Each number is 500 + 50 x the weight over its row's rms, rounded and kept within 0 to 999. Layers, rows and columns count from 0. Numbers have three digits each. The size before them is the row's rms in percent of the matrix's.

# layer 2 attention key, 256x224, rms 0.107, rows 145-173, columns 0-111
128:603444517565508486618434463584482555441509393408441419517558477493538562544501480558457572506485547524430495488422484512479523508517530490488481548557409492550552434460564534506449520544523594609441520536440470446454563438541584529445582539564534574481478512402525617535563480538607494462554518482559493546425507496468472520592499544427
111:472563527601545558564518497480516387443506580518454476478525558420449494618513524455533481590506508470487540500460493524469564504495481431456500587482494590559425466432531378597434593532500589518459439536500468439512454459417569434501396460487449543514428471540524546527466545501515490490470579499558520473523462461541527483544399539446
129:425564455498492501428451545505542502459482562487499528586467457573506442596551530515439437497435485514623515512502529535536559499407469568547433441495485354607506521500495510523516528491441469516490468473564547472438512605533436485542478500476567591464495569507515468469436494555561574496506484432434511427509477580536489414386430500471
136:459594566436501463472449449545514484507576503437480537500596498579485463532520473480554389561394517510561409545479568456477530515405467458506464450526500533601415475608434559523495567497452452467523554431545515513552351517519496453450481474435406574495533614455489507470380445553521524477433528492545456570471550594493481530345494544494
128:569533478551475509509564514481528598488465544475507505578547504547506361491506536522466453504525483515573461436454534500490479563470475549518504494440463479577464534498427434543490431529465521569550423432518508546414509439485481528496436553572459534501513639447454508476477476389458451535506459498473467534438571452460462499428471416516
117:412414487491509434541433469533534522558540578475452498537544505472450490505536421471481490520467419468645513439611427469530496564597559512525465447465499513464444488517545471457510582516517543426431445505488464491445574521534465463410481473554454457576517473527481396458515465395417442443464518554434555501506480486515471401551477498428
115:443489515626519553510592577544503499523442529460431550503477489446489502576431525497464579500547585507507513539478447555550557512563573485523521600566465511464522527513456499544497430465439575543490449490545497487451550447518535460472505527462462552545537491543497515506456430419552419420529549504466575408397523550574435543520489462438
106:459581619507478461391455489488448542462468484619484543518518530592484537510441529472454454508550578495654426488502479517554495544478476409542431520638586602413458499531492492517415500577437591541483534534489504450448516551418468488535507612429458547543482512421474470545513491557473511453523497552426511489452408495490469527425406496465
117:519464540511531484471500423477636510412495483572542530415478438497528494473556487471519455454472527336599517449523483465447453515523478526519482563468577456456552522499448541456549513543502539425461523491522414524579555477487521376558571500537473630493464463494531520536489519464506506465524508531482602449550594508450523571568446519468
120:384491533444554587498493510418434561453553475505581514519507453531563489473622498481444470451481477499485511575451549527527500502536466427531509447482514462489474564411502532569535537426488508456556533555542498387515560561426433477490537497485433658592531428419482417454424467531544506469567490446476493449522433584426535544411496506474
112:479512501517443484509510502455507460515508455469464514483522578433445460565401484445524528551495576463445537561460526543548392422477423483411562520528450537509492473441543493565462543531454521445557510558550487500487541547438441459529480581498462461523460460478534504451614550513485402586559451508552501546473424493491444450585485531549
117:448538478465484512446530575481547594502466553516561594368551468439534545347454428548447505553517458464562547546515459512515476505481542516478554500446514533546524575429413455501442367455508532474605589594609433474551461527495522508447479551476446453528477501473548380509497571506577451400541494463542554456529481519559387509553489517485
108:509573457541487522500520443509485451503606548544524457549512422499503525541522503520459520521568612460473512493460517509514536500555446560572503491530521532513478508503544478546636464515532563418423498514477505474476504500425538585489457444466545558540604557491439569427503482448469541486490426497449559498466460501549530561487605470504
121:426543484482467506431469534470504499551505570471491493542562627582581538516433431483639594499507531474619507517401533542431526520443437557422475489568439546553536544560499540487521491574429487474498419407508540456484552584502522523475615423450540471572492566408487536444582445406510519476545485504436572520544526501498570479484486459545
121:515519461463535566442456459448467549424454515564512482506550480463488541566467507398495479393509610571543472573498498401591437437484423470506469498469521520573464479525492618482493577570496562538600520515467451555489410459509589524524527435456502519432430601545513478511543502423385513431490497456519525551453502546483476567378407490457
108:487539522439507453455547453549558525484528486516458477588568506461505515406501488510457523433395511398436469563534504465575427475536515474489497507541466483483562474549502470512571432514449475447481565438508435401499576415432495482531472494447431390517526559488547560481453458490510477457509568496382489476418488473627411526504560519490
127:648525467465452475514402515544451515516484534570497561596483488512549448502517511520494382589470496521610401587419502462477539473455477548532407480551436497412456495574484617493444529449511495546614478462477538436504431569451512452487544444546509498472522519479429502479496398439532472537426523461423513468462468551446472487457446473541
122:383493565455465515533578585433478534599511558462522532497446553515473599514425541482519527462461628576515538505435539560462464506477376442480494546533496446593497529501541556483592541487455575520574487589428439536542504520473575554473494533562561525503485486505500460468523565418433475431530424475540488477419460482500475481537461430521
120:510548494435454541487429454474448520456490503561490487433576434502533477539514553510537536505449555462509555450415563516466480472479493550522446529459480587477455513397559445566543523390581571462451604443522586405514401500509550459481524612497487557484431547455573561363475583454503414492469528453553431564448395432443537519403517522571
117:428425536494528564493527562483524482530496474492477467573533509518547525489433526512407419442472565454505518490528471470585631549560529520492562494378549576530528474485461534512436490543505378542480516557514496492522529451562602511451515486494469459591446401549546350432469420606503525471520451458505562530507584527486554503541475524526
119:533491468549530493516489506560484446548530553397532482578537455541475483513553561455498420425388504523410493491500546447480439474486461544484436525501452568522496535541472481465534527520502536512458520534537510555525584532494436565588511507590481537544456579506406578549512470552477611467488581498458532550528447526595556500627599507525
114:595501482478579534463530564536521492470492522454471529594583558511500541436454414503547445470476548528461418482490449625455493507541576510527414505504480415427416556478590464638465583517479536572542555532483543422543574472438514438427430510503481526518617564454392529552462504507549499496445403486519541489494496462551468525443555454545
110:497554580418481534349451496507491524434476527530504538403562485569456525547425551481530418555499457567534497478505521601497513544439457537445516526483485438557434457551500566357541482448472607576436504558511448405466429534467435490503532521538509535436584584466486475467511536547477471444537510504495460467464510521471571432432516448523
112:491490382481378542520491512502504451450441405493525410498441509574452446438432486553563513524513533536458515543548516465446531528511508587447424541546519580536519531441475462459489536475476475463531602474480559451472524500616494547494536551539565585524487530405480527449485335477485533422525455431467564469494574531552487545470481489417
113:470515530522527495498554492420456492585470476425448439498532488482498526600394529460490521475463499448491504527538499515525628526519567448583461441449574507503607502571509620544528526588466522482517476484532587532520555451469447530503404491518540482485519465451542637491591489489517471480507467487464521581499474535465412648488496544419
119:573496515441463541545504476429462523580570557436541480497514530465582495508508498475553537562588518519503578475508424640491509562497546479542486540499431489421482464459546581465507544570497474481607444534500465513462509534443462598446520585429413520448444384545511580532490474469515467493476539557440536485403531510443528512520546468425
126:496419531494558453540551454561563508607491503548468471694561535441479609496436505526459486499473485378400466479507505456485555473522560439446454500611431486458425537483623456515462521552540568485545476495543471587459474539581566469417473571573425517499469489568544526472569393415555531483484521477526534450418499472556556490579479498502
114:527547401477458457494419471488506534461514534489518428528421551412488533541486584490576506351567518420443502559484471543506500530548510546526554461555389561472562529502456532540513465588548508473437561518452506612505535500477601529522492523595526531489479488521516588563517527478476421542573416532465489540373438531485516441581493588498
120:350482510537449533450437570597504538565561552565498537545509500565540621480558451559568577636518494535485538513552396530527532547469488455426547522564555528523440581499447493565496450461526519479526485589592426562455528580528444435450545532533465425553597509565505537435457596545542427481470557458508525538501472459471461521577558427572
# layer 2 attention query, 256x224, rms 0.112, rows 146-174, columns 0-111
104:496411481460510516545478492426433511441575476492524477496547522445515479502516586569459532444548472449466510466587408550524533439586440480564531498525536520489544490520478516399612457475463474538525554390434587512511427584601453561592534476495484519558521481468498483552570510536512556476512564454388467558436446465439534490565535534463
120:552501463481454463486603575500463518495512551446338454469518499493500585397532469469484431470438481512420429439564430512505436537530516541470535536470535399423436501434561403403480401491394509466574543546460504433482570405375564540414523483503495530505521495524503590496601517470495528440492444538511510566490565496541566492494466401515
123:644495600433502449419524457494536537427498585458478449549468592468555623563480457587411548472430465493415473479475420526559501547581495604523446527524545479590427527436555465458507469498420505467490531533464504494502576518497499589502498535508476538482452495536510510451553451535468474496492466575436535573489472467441584423524519453503
116:552432545425418441529455555493501475509474612529455483502431546577471638503582382438498386501501457468420414443511574568613477485478580580577539490499482508470463495483526436526535523460495499442492550538480482517488521467510538576438468485506467495560407473489588515473460536495477556476493517517525569497548554554548529480457451604509
104:509448531493558530464604380546428465472447519510517570479531548530557531513546538537497466496511470490356646425383493472500406456501465482452499524486528519414575523455487555567482496568501504439553417466511425525467441525527508499461460478481483440467470578416454536558544461452525514518493521407534518504459486355529489552478492436491
104:540482534474513500521574471464563619442546536491552530468553536546533497474577440487503468503422513480551493496553511553487533496489473575500500470446489539424457505567556539470534468634508561515440471454517438500546496511535505573452538483508488665589532503438441478572607525667449618504485463479505497528516582500455563439422591479473
107:443514380439462518544504549523541521518520593503445527505507515496408499444560471535492525519530563547410486423477427550454607470529476638480454523485452452487448449454374448421483462577539467577582445535495533527504531497558542518439488552487599396460604464589587488455488544475482505500409473430447494424440500440488479469556478438541
111:581480400508508535444546520539434464511528563465531490473521485536487554542444465518473496505557461568525583474450461480426594473546395453467476498500456561500445403548471429488403478508460503518513492544440488442476502617473532527434423511401409451493324481517498504512540533518562506569507607534530500486549503446561485504545479511562
110:507533397529456475480475478567403497473600413460488514600560518485464508482485534563392595543474512535478492459532496456422376517489543567394491588557500569536460515551615475503471416495460481457433436443517496489499477493453501462518496441480548489481559506502534465553472590487439559482498516506512507478441528448600505449473481605558
104:484499504485543506505458491466503548522435567552523410511516404532400372498533500523451568436506459552602493492485406542460608510518536561502492527534532597506530415455439475519530509453517446563469503423513595474440426438497482463540420502412556461446487468515476514577451501541482518529453513472537503457550477535571404581498442488408
106:595477490544556569460522427535522422451545501407481469602540422546492495552514479544470484494471523462557430538499436480601467525576513464500436459471453506550380505500512564511511534483449419433469497492433496467524474535538489442446372426513471498485527484483450500582442502484419480499499509525387536433548551455509539442451432528601
101:425559527476439456426474490565479412410452478472490495400418579534479638479493432546502438484450585555502481549532461412548418580490567499450547415491498490542487513656516477474488499535344486477581584560473409501522525520564465554506501513493563527498516482536556493494508475607494480447538458551490565525534486486521464408440508528483
112:469527604558501476472576466417560594506442480519450429447545478508461583581599562495493481459446474487498619557520534464545399533519515445485578471520460444589467511478467455480421501462510608522442524388542536566569473511486485453586402478475534507528582488597500597524480515556484516470433422475523454453511479452433458546440519484510
110:516502476494484506420620490466513500414390537484501459552467482579520540491483451477476566535448481577491509440368482483431496591540479524483537542558581499487483461574439419459509468403557567490482517515526543465605487551515415461512515514515503530531500421436491500455487426499531500504560514517438495508495495426579526458507559520513
093:436560550507545494432541474404528540440483516445525490540454500515528510548471605560554480553533401485432520477478573494560475491531563537415452468419526543484431491554452476452505507445516561507490441531446485524570487482557461480474496496527536485494567522484557406556508603538534551477461464440576525517574540480411496447440471466443
122:465464497493439507446501481540512547476511501517459484525524590501473443508470479493465545538525597469386466409566433545470541519532570621530530569436586482552413513534560473470528459510478546556569520517558542476534531433490446480405465543474388564412482534524577551451530476449521477515408487502526504464469554479487599551511490387543
106:505451546536576571470527502462458400436489507457495500536493496499475557535512379558503516441516511504473510598505465463552498563545531491477602451555473620460494492468536440516436478471598549565517493443494525561447483514473385551525471458430535484435502480476529461577460499457454488581494504545464597423416423484508509494487464563449
104:518441485491472507450498510505483561521453523559524512507387552424523462549415474458449644490462523534439477446528458514499454448498459507437667556573550513503594545570575595408491465567457445537404438526468520421553554590451520536453444545491524373489521431505517468532520437583521486477438591540488485432517559566497405554513392568457
112:476473542552587569580522423512461505504479510616531546542512453457445358524473478529549477439602476519483512530505517505400463460463509413504541537480476466498494566520472524525493534495492475539511447461455495484401457516528471486585538613552450526579491465487521557550497576542516491515414583498466453509401442505515444561463520458473
109:493496518358438470476549471459515510493470481523469410448463520469577609521493550554509492601583478472390522513457474505555516543516532451412435467470513444461547576460591455564527469526417504504540533443553462497455415499472591549466500458452420504375435505493572539502417570437538512412556441533513507471452449415447502479470534438419
110:571545540467402462478502517474517503427547472544496526524543581476497547512513482493406477511461512466529439459527492479483534521549503629458474461542536574638428421597443523366571491529475514522494543494493544513592455440551514661554503453519563486480591578544536447402535551501427532520538511549461522522547421471488557530418528551474
094:551547446541480439524478508538523612544522624432492450580508588476523515517579475522510492462474497510447476504398435498541465502523465454506564502561495360522456492508451466479457446424561492508485434471485479511493569536545495532517538467443487471567429453477607435446495411467419520503526491589411634422505497497557473430552463476503
108:439513515500603570493633556440528503390466520501488606486557552455502488484519537533517491495368542445551501410423509485474468493460475468580567487521510524522463501550446499544553531400517494524471466565487553463492487431428543499487485516515470473541550552530520445576524557492592465470423474520526381525431532481552481463446566509535
114:587494539497488409425530469530523442468460550575505500429501503544612448355441508507564443402503489591596515506451458502413576461453438587497479522461494511471490492491424452493504492449499531506515558451445529486438490548515566542528532566491497462610500486508413517516530537537520582513516476438570479475477534548470469478473567442542
108:442502536521434442382612448441480487467535510540601455475540450535537516568535546437397579497497504481602415579472523512416529523528490463449526523571494490579516498491434505469519557501538523421438520516535579519537528596419542477460501424547626547527636565513508478507630541496535585486533527430577535537552476514485536543542481417510
113:516404508528519483571474486468437459490492493454539508401481420494447395496538550507504546476558520470504444430452524475567617531500478527555542523476473622496659393495396507563508495472513516547407573477430470516480454458554552413513437496518546481466525523406594553466561568464554530474469489507463538510489443548441456505583459454526
105:449445425513436552588469472462440467464477454466498509414469431408552495513477492469484515592516512474505526503511580499468519494483526511498499522507494532607521429506477471491490599473474454473506515581598608513494400507519471576474486403434498488497441432421464481465448536548466605403513489547544535498487541525528564452520531506568
108:517470465540512536531483542515494524440525421459454536480568484419494519461526611508473519493487427453515559549450511490435420494586481436601422551496452384454477548504612532518517522619517402568587452442500401509520465495521547516572460477478528505486527548456457496557454496514459485551437517487476649400457465489472489512396520573529
111:586571429434475551542418527459567536473534540498591438448434583440477549515464364544505391528433471511389505430506477493548478606518469517515434524576510485533469510458451510439493589500539474506554506481593442489529512513581513555427523585438520516524413491550475461479414491451557482572445452551488567492437500453458464513582457428597